Each number is 128 + 32 x the weight over its row's rms, rounded and kept within 0 to 255. Layers, rows and columns count from 0. Numbers have three digits each. The size before them is the row's rms in percent of the matrix's.

# layer 5 MLP down, 256x1024, rms 0.22, rows 100-199, columns 64-127
103:124134140083141126132166115090120123116115070111081187130072095212142106124107141143148166130114117149067096117144158097116042133161163146149172125132122130096161112094144153150111092132111188
129:124086156154137108085107064107136153130059202166122139109061131117137083102163153123152172158153103110126111109104101122145135020089149105122152057082095114113136143142128110160079115130133147
100:251123127116185149088076091131120158137109104121102144117162146160114099079190147142075198081117152115119156051139104155167154127156084127109102169132186145093164096109157080162114113159131167
112:060144111250156095184115161148123100140153091161133120152118194153114144104101149083175101141096132129095145149126162151086100183148127174126080133136101193059131145155151142131127098131149098
101:067091103136150134106151084070142127081199130131136141109142083133192209151097084155078130109139182122086113122071127137104148191075075103110085169119092170143161106087078105142183180136133181
099:101125054178130135149094122098173113112151122156141175130082104063166147128111174107142197164156129115166149065119089087159083105083152113123200149101136191114149105149116100085206198144194177
098:111165104128114115196151121135126134162156135147156147158135131126121123111116103140091124136167136131062168156166103139085143115173105138132131151137084121083119161137097093114133077056081112
103:185065063117113107134153126134116153081111151129127123145181100110171062187146151048087126166137054062137060093117080131083160127123077125135101124120133086137200195105073118167095059196156152
096:135109116216108085109124108156110108082094113130174120079103165102111135127128127117170165130134115135091111145120174135174094151154114131141118110157134136152123105102143122130122051093170151
102:119120152133136130121096099067125093138139143132144138117177141107107085114188172223154105099151123108121097114113182103144083158173162126159132134131123130137157092141186119067077097172085158
097:055119156134166124197112112151142152168163124129110188164140091188162103161169157100151103146146090154104143196114177094089173161161101142105162099136091105122144134073149110125160129138143098
107:125142098114106129140122141144222072051162133179134128129133133117134105072206127152112144082115094073169138131146164165154077121118128166163127104125146128123135151194111119121047123133155163
106:087125084169104129150126123127106143148074166128109120181151133126157154155161099164038150120121134122128051101157122124117185071083093128072137169056157130162154148128109143112115126083065114
100:136159122135094121148130128172091142124161131123163219157146078119112074083071119146189162105065100151125084098174154101122128099139081098085118064128102108170100115082185097117165102155131131
099:162086125101123160173085130139138124081142131208128074079175104149126161162109169084131164130138123139116167102078094076147130146137120153127115097069087137153145171143185131097114139120098107
099:044150087125117136085119115147131125142109150073119110105153096132181127052081081024126191149169116193132121118131146106075085179136125104152098135103148061168148076107177107163094148127088126
094:138120176140085137135112128084084129152139110132163163142097155103175121171177134073098040139151117124089111145118095130142146098096150127118109134129085139161181159103134086136124190143167096
099:148179157161127168099137092145143122065147111130122132112121122121072144144047123149121177111138125108123151133103153140121141123110076155125159137096120098160125119114129099121134195111191131
101:116078081128141169095131199125079152141105112088133076087100147117161104121155142130122197124172110044125179121161147116143166121144070040049082105124093084116157137067127077105163075207158140
097:188115143093143116131130177150120127141070113072122085092110131107114250084139146155135092143164113110110164102117120166146086138135105149153104137117158110136131148108146124129067129112183124
103:160141073128175203097167177087143083174146101117074156152099132116108104119090153091144132156148127141117190073131105167089076122115152160088157122124125122154181111151175103060136159087096125
109:112135144131124128131096182131157099120148088116123142135131088148155174106179174089124124094139165130140123157125154116161163158163154126128144123139097171090139079149127128080166133146098115
100:050134097167135123146077071130111171128088113094054138177104104137135072185060151083159056117145101156122093149110078144188103196108155102168195117148077112147145137127114157132130133117130104
098:171110102070154160134143111103112074132129114145129166091140125125125116159137091080154142159105138123134125117138166085140072019118071110133077183166101133101098077160109167152105131114166119
101:173153155139054143157144118105117144117168113105166148167147153167142098133123158111171097118109129118102161153129120103080122116175095113142093115113137080125118140094074112107181145119115159
094:112186161189087207173141122093136089160140122129092125124137146205097124125145103159127133136200130107183171083139149159122109096129129112179064097097143124126103137107167209136145147056115157
107:157164161105164142138163156140160120151175059174132137098100199135096140137115195104135130116144120077116151150127117138138087136125164123155123077096116109177129078100169126150157148109103110
089:153168109096065149119082162179121141196122145077147146149148141126148133163147078168141115095131130078180143172148104153116093090128144162122136132147185101131088118112137125160106094167109106
097:112148082079095120156175139099149093125138102141118160140166138170071065124122132133144102069133123094150149172117152116152159148158126128161146110135100116134127134182120106098183131154156119
097:087112189141169107201157153169128115153118171160108125089149154138118113091147130183137132087143069112106108089153166104130086133170116117223128160129171132116119092093126098117093181131098098
102:125095138116139109111167110124116105090149137139152084127118099127206156146108117127170148122147161139141149094103072070139104127105201121116093130118163200092103118101101081195179163129143109
098:096172140070121073125121104140160158195112071136141144096132204134102134120138132107127157181125084050114193114137125094102100124145142066191156155131128156172163061079124129152184135087129140
100:138084148109126132091150149083134119142176137156122141106138123120124123133145018145203130150093199132178133092096106145161198153128131108109114141093105179130167095144163109108159128134146178
095:067182107122173190084129104167121096113161101168109111180088153102142086150139101122150123110060079162145124124105116188229168138090169151167157111114162084084149073161135196159145174176138113
102:076119052169168147141137135143157086066140110103124151053138151163179154127126126126188145097091118186134023139166155168131141083158118184143097110141159136132148138140104137156089146129149156
091:170127122101191165106123115105120108166134129204124120132121124073145126140038164115117159122101170105131140101112055166142133138150080148134158044114151063102095116109182119130176092159102113
103:160129134077106152081145164137170110111101121135178107117155097118120056123093141145116163108142085058159122125109176152151184084098135129145131054149095155255112103150131134142131197180126161
107:140139101072077142113137097117111158147116110149134184212068117121087134125167090086143128166154143090132133149089181097125075120101115179080148118191142122160117186050115218144132123194091180
101:133100151193176118064138078126185145064092136132147055157122167100156142129144139154091099134237111060163126120122122139135105152125101129096115167118114115137096112131159134078121173130137106
102:179129061139122181129136110126129174105154082118126114143140138091151109089071098160134139100104059089109077172148119192167162123056133134177126132127135156119159135102158110073136126118076141
104:121120119068146146154109133179169096162095132126103096136117110148153144082145163150083086086070117169120040082144123132115158096127091086068133157096131182206157122124051147143150145135141157
099:173122110089073151107126114123198166116193127102167113180124166169060112123127136123120116071114142103148162143142113105166133074141134042140166130127176149161142143154094167132138102117102116
093:144120104189177149127133191109133131086165103193129136084175117147157163137170164140114162164103096070128125113187128180088118189084172210081165147117103101159110174158165108193129135110158150
105:075127114143159131088112043104104109170109107185113082103118086074183136115194134111163136154148136132080112119119079126180157120112100173112072156107117136083114110157127075160171104107098134
106:095112125161178121145160137134188142153146147161054085125166135147113095182128192092159133170161072098129125078153169126133128069127110135177071116106164116127179085051159079070141129107126158
097:148149128135118108116077077131158204124087171131096160098124151115155132103102150119140091100129090075122112131104109143158134139145149090150092145133132115117125153109088154134145195135129215
094:073065099139158080149126129096145115066141151104145133165129133066125077140121133088104152070139120156134116137117141121139116171106127109106116101139107157151181151164168079095132101168096166
100:126142097107124112166126124194146094100140136096139177109146168114112194123093151167167099120157123119138131087129134110144182158067135143112108072092146171134130162108087110085149122144179140
100:123111137182158099106159094145150065110140171149112152080134110132106148102137097140107098092082046127150149133157068178080065131142110124106081153156062157111117084136119118092138102201154147
101:089149160144057089142158143162085150086163073194097124140128165075131112139127113097123149148124143123181101165146164139105094131127120150100151114097143126079164122132101140139179094101193144
092:108152096087134115130143089115119129145134156147112180171119133152120152124110176126104121169181166104167113146136087156083109102122102106163079115155107088158119127070093170120120111143181136
097:105147092114124086112163086077135102098220123058092126108198138105176180113165100157116043080106108207073146142152133120166145139172168121120125109189118107103098117131109192091191125152165140
100:119166099149105125125119157123078067126142096134143100100152112162128136134132078202086142103141082154090101136135107116136193110073084090115130170089152138150104136126124094143094131193153109
095:158161107099102074116116146138094167105156152155160192127162116129116062073233113156069171082120161151163127135114136134108147150113176221128112131153136096119156160103150186122123224184119136
099:084119129179114092152103127094084116111134106129109161130131147155135091111133100134119128115114122145093120185112114154133155122151169140087127156109115108078064101080150146145160072105098141
105:151145158126146149171108172178167080079126097117048086121133137081105057130154103146130183153119104097175068174076116159147126088091140096083049147101122100109101161140155141105098121107139168
103:145176115123078092112183144127129120093179141157204158136144135106141091131115111113144120065154167130086103149148148045164152101129144120153121127184120159210162151162153117141163134174164136
099:081080111142051144120155174168096147127139166093149111108161138120115081069143137068144110104160099115155132125123176168134124076080161117116192125149137159112120171166150137090134178189076106
097:124111154132109073141124078143113124133130165043166151123170130127101081140174075157114097174103116125132081086102052078143106138139146112117136149133141070124128140138175134136152043132119167
100:108067141108142113112105182107118080164165168094102133066102134144065099104165156145137142067102131111171126076152135144136100125141141112091150119124091132086085123110139171118118144149147117
097:153112113114118169173123179135055123156102130170166164072150065128089089141163150102144149114137120173153169148099131131178143047107148160114113166135117177126164101157203179111135202122128128
097:098157160166158100124165162134134136087119090158178148118100071105118106091158053132137203087142149137128135168152146177063091087108093150133066130148117159112144147082075106115156149152060137
095:138123133130033151175146122094114117097120130120126155184133101195091041213130126099168095157100144101088185137132164156089141188180145104157127111150146122138136129059147175123128146095159087
098:120067123170125113136147207089135163063175099188136107143133114156143128079132143152159170123113184148109112138133139085104093116179143180141143129122134125114138125098108129156124153170132108
093:140155127137143083130125116120117126069097072139115144145139179100078097132148132156136103070154107121101148085088108053124139094217101106067122100128097114177107115077140097143208122137094161
098:149095138124162142144146086143146117098139142119159141095174166151077134142148108127125119160152131088158107151106171147147104090159168114144073155099124165066155124112139153137117166121154158
102:077177061152143162123147144151091171156140073117169087097117127112097095165132105126047121119145128172149135168126184199132164175151097114123087109122144164128183102123144099177136185129146106
101:095114082147110120097134145133111086112126094121182141143105157158101130203116121129152170095194170112088097117148150085157127110110172095144072068137100147140166184120141143103148106136104081
091:132099127163128128117111161082091116160111127112125090098100057113166184141125134090126114107118119105080164115128132176183112145163113149150142082128129140131125129156073114108156136116116191
102:150138093152172116106050072163099140104100112103173095153171117139122087119142125153124161095109140192099115097152115121206138119173108122138180152141140119126110158130103144151108139083119144
103:145085150219093126095115137133069122131127148137126095085187178115205153089121118166159159118152148124107154139118142115176178164166114081118110180150150141133138111054143115095091153110108061
100:128184128049131111123138066153161081063129143114147184146134108117117107118101129170144117101164089110183186154142152130120112189146169110139127115132168088127097096135157160132145107086083123
092:196121143125060195135125159069104157197131194074112124127088121216165144107134096145100131085111097107102122102148148151174048148113152102151123094132121135118129119090177140140114136133109143
102:142129145074145160100093128151130149142153143179142143191134141124115124102163130094096071126173099082149189138135167140213161163111164133107114138081172129123186147097107123181141068153132112
106:100178147085164119115118099138188145090129139120156097087138135149092160083069124103081173130137113191199171231118153069184143162128096129158111075102169103099080110089141141152155126157143099
104:164102097153163142130103085151101106127119101067143188148137111145100144156117116134144125083149168161129141200183118085132114164147122135116093137059118108096113112148102139098119146180132083
098:181140090138159158108114098170132097145118149148168130136069102136185138111126138113088053087129120142150115139152154103140123130160051192158151131122179160104165082111080152158162212074124139
100:144140197184163131134128121150169106148095178096089149099121102122130172120138129122097109129160091134144171104123096215077138119146105084148127119138119101165179138121152144127156159142153125
093:095130112129122164097113156165136152206133096057147101088143142148062151146106136219136075138154143156214173134143136084122144060165080152136138093106146186138119149198116145124171148219200145
109:149122135134117168091118167085174187115145147123123166144136127117055072146121102148142161116128105166188149057106131153160170120120103086164156126111142145072147097155146132156132177117118083
098:150141149120159086152168130133139084143128131157091163125079067085138129134139101187103100204166151137171167120059138123131124081167134122137173105186117116105111155128155093100134097132183101
101:112063104193103103119193094148063161066121147171121105158168096169149182160110157087107113068188089173094183083145141134156060177180115172089132154166152076167146124142123156183128115104079129
095:108172115108129158132143155098122148072149126096166215114137127150160126135099164165135105089125096119093131134119146142085129126201101066158055072116167116194127088130144074090144114095161132
096:124119194160144094104142167190124122148109131154109147115124090149030078148129162159125113096129080139157133106121097074108132162156146083100108087103138125086150112140116114087127166106180187
096:117144106135126168059154128080144114132147114125100109090140096123207136175119117150121132154044113167106142156116154148144094118160145143124188126128132143063172101144118118134171135133123106
099:037151128114165158141171132130179105182100142150117160170120096142113079132056065149205110145188144144103104133156153130096152124143142123107173141140113107096106084161140160100150146148149139
096:167168120192116082105126103121124108115121157084230171195114134130099187149081118161138077115109183150117168130151153142122101070159047141127136149169137083115117132128132122092127087146165085
107:137051124107117126172086172082120135083153135134161073154146111111137133057224138097105123130108126111116159134159086139109142118127176132079134131157147127144170124124148090141128155170084148
099:150113124122121145148153114143120113129101135099119096135126143172156133113098110154134088162199109125023082211095223070153082160161112137166105107144126078124191140099149150096106116156084141
105:139147154139118196147146099105124169088153138120160111144129112123098144132145128106105116121144089160114148138080139090142191162108095175173171145115130093082151099155128063128124114105107078
097:187109169146136102147169136166115168152163129116144179095117144112143104155089114102148142068145140159128130102142086141130142179145096145100149112110088144075132186131159106115138135109096170
102:149100154111100222129150088174106139103166051150158108098111147160115110077115117136159065108125186121109116191157094141104186145174098157080127081151102138135109112164108104091157102135136159
095:102176127203163115188154135142137131148129086124136064120138179163116129132158131104140153175173209205151092187115088129099122116136205120104129157148129113158134209129137152125097150137127104
094:131169101113132152166111151221121109137121097141099136114153124097099113175061175159093143118166092133183038149106153152114080142213126101155097120093120093116125065066201131130143124127160086
099:115151140155095141163195130159122149193168106184127114091109100081137069120207206116093103160152172139136056175141120135116161139170122112165195137131143174112141065164090201124124111113086179
092:140158151103169108133166078158116140146086072150128113109109109114150178149141188124112190145097107158139149094136189154166109122095137139113158132117140117122142121089118145127143120100174139
102:113206192118083100086107130166138076109127105128130124178121139097154137078155102114075131141125137080130100121134133124153094146131149131119148175162106106140100118061125097152119086105175139
103:113065118079088130145180156147094119141128113160104069184120135082179152118099119059123111125067160141131072190070076134131142134109130132141150129156213116117105126202166141129130056129115102
099:109187110108149123134162138148076177085133175077155140145132083111193148113137127146116090063138131216143109102119142131122126085118130134135036081092129101100128135091104133141123172153120130
090:113133104125106096076114118132095116151113129076144128123093130081103127144171127142118113112113150130159135123103145104120135159139172155113106140079093180121089143108214146118135104184035120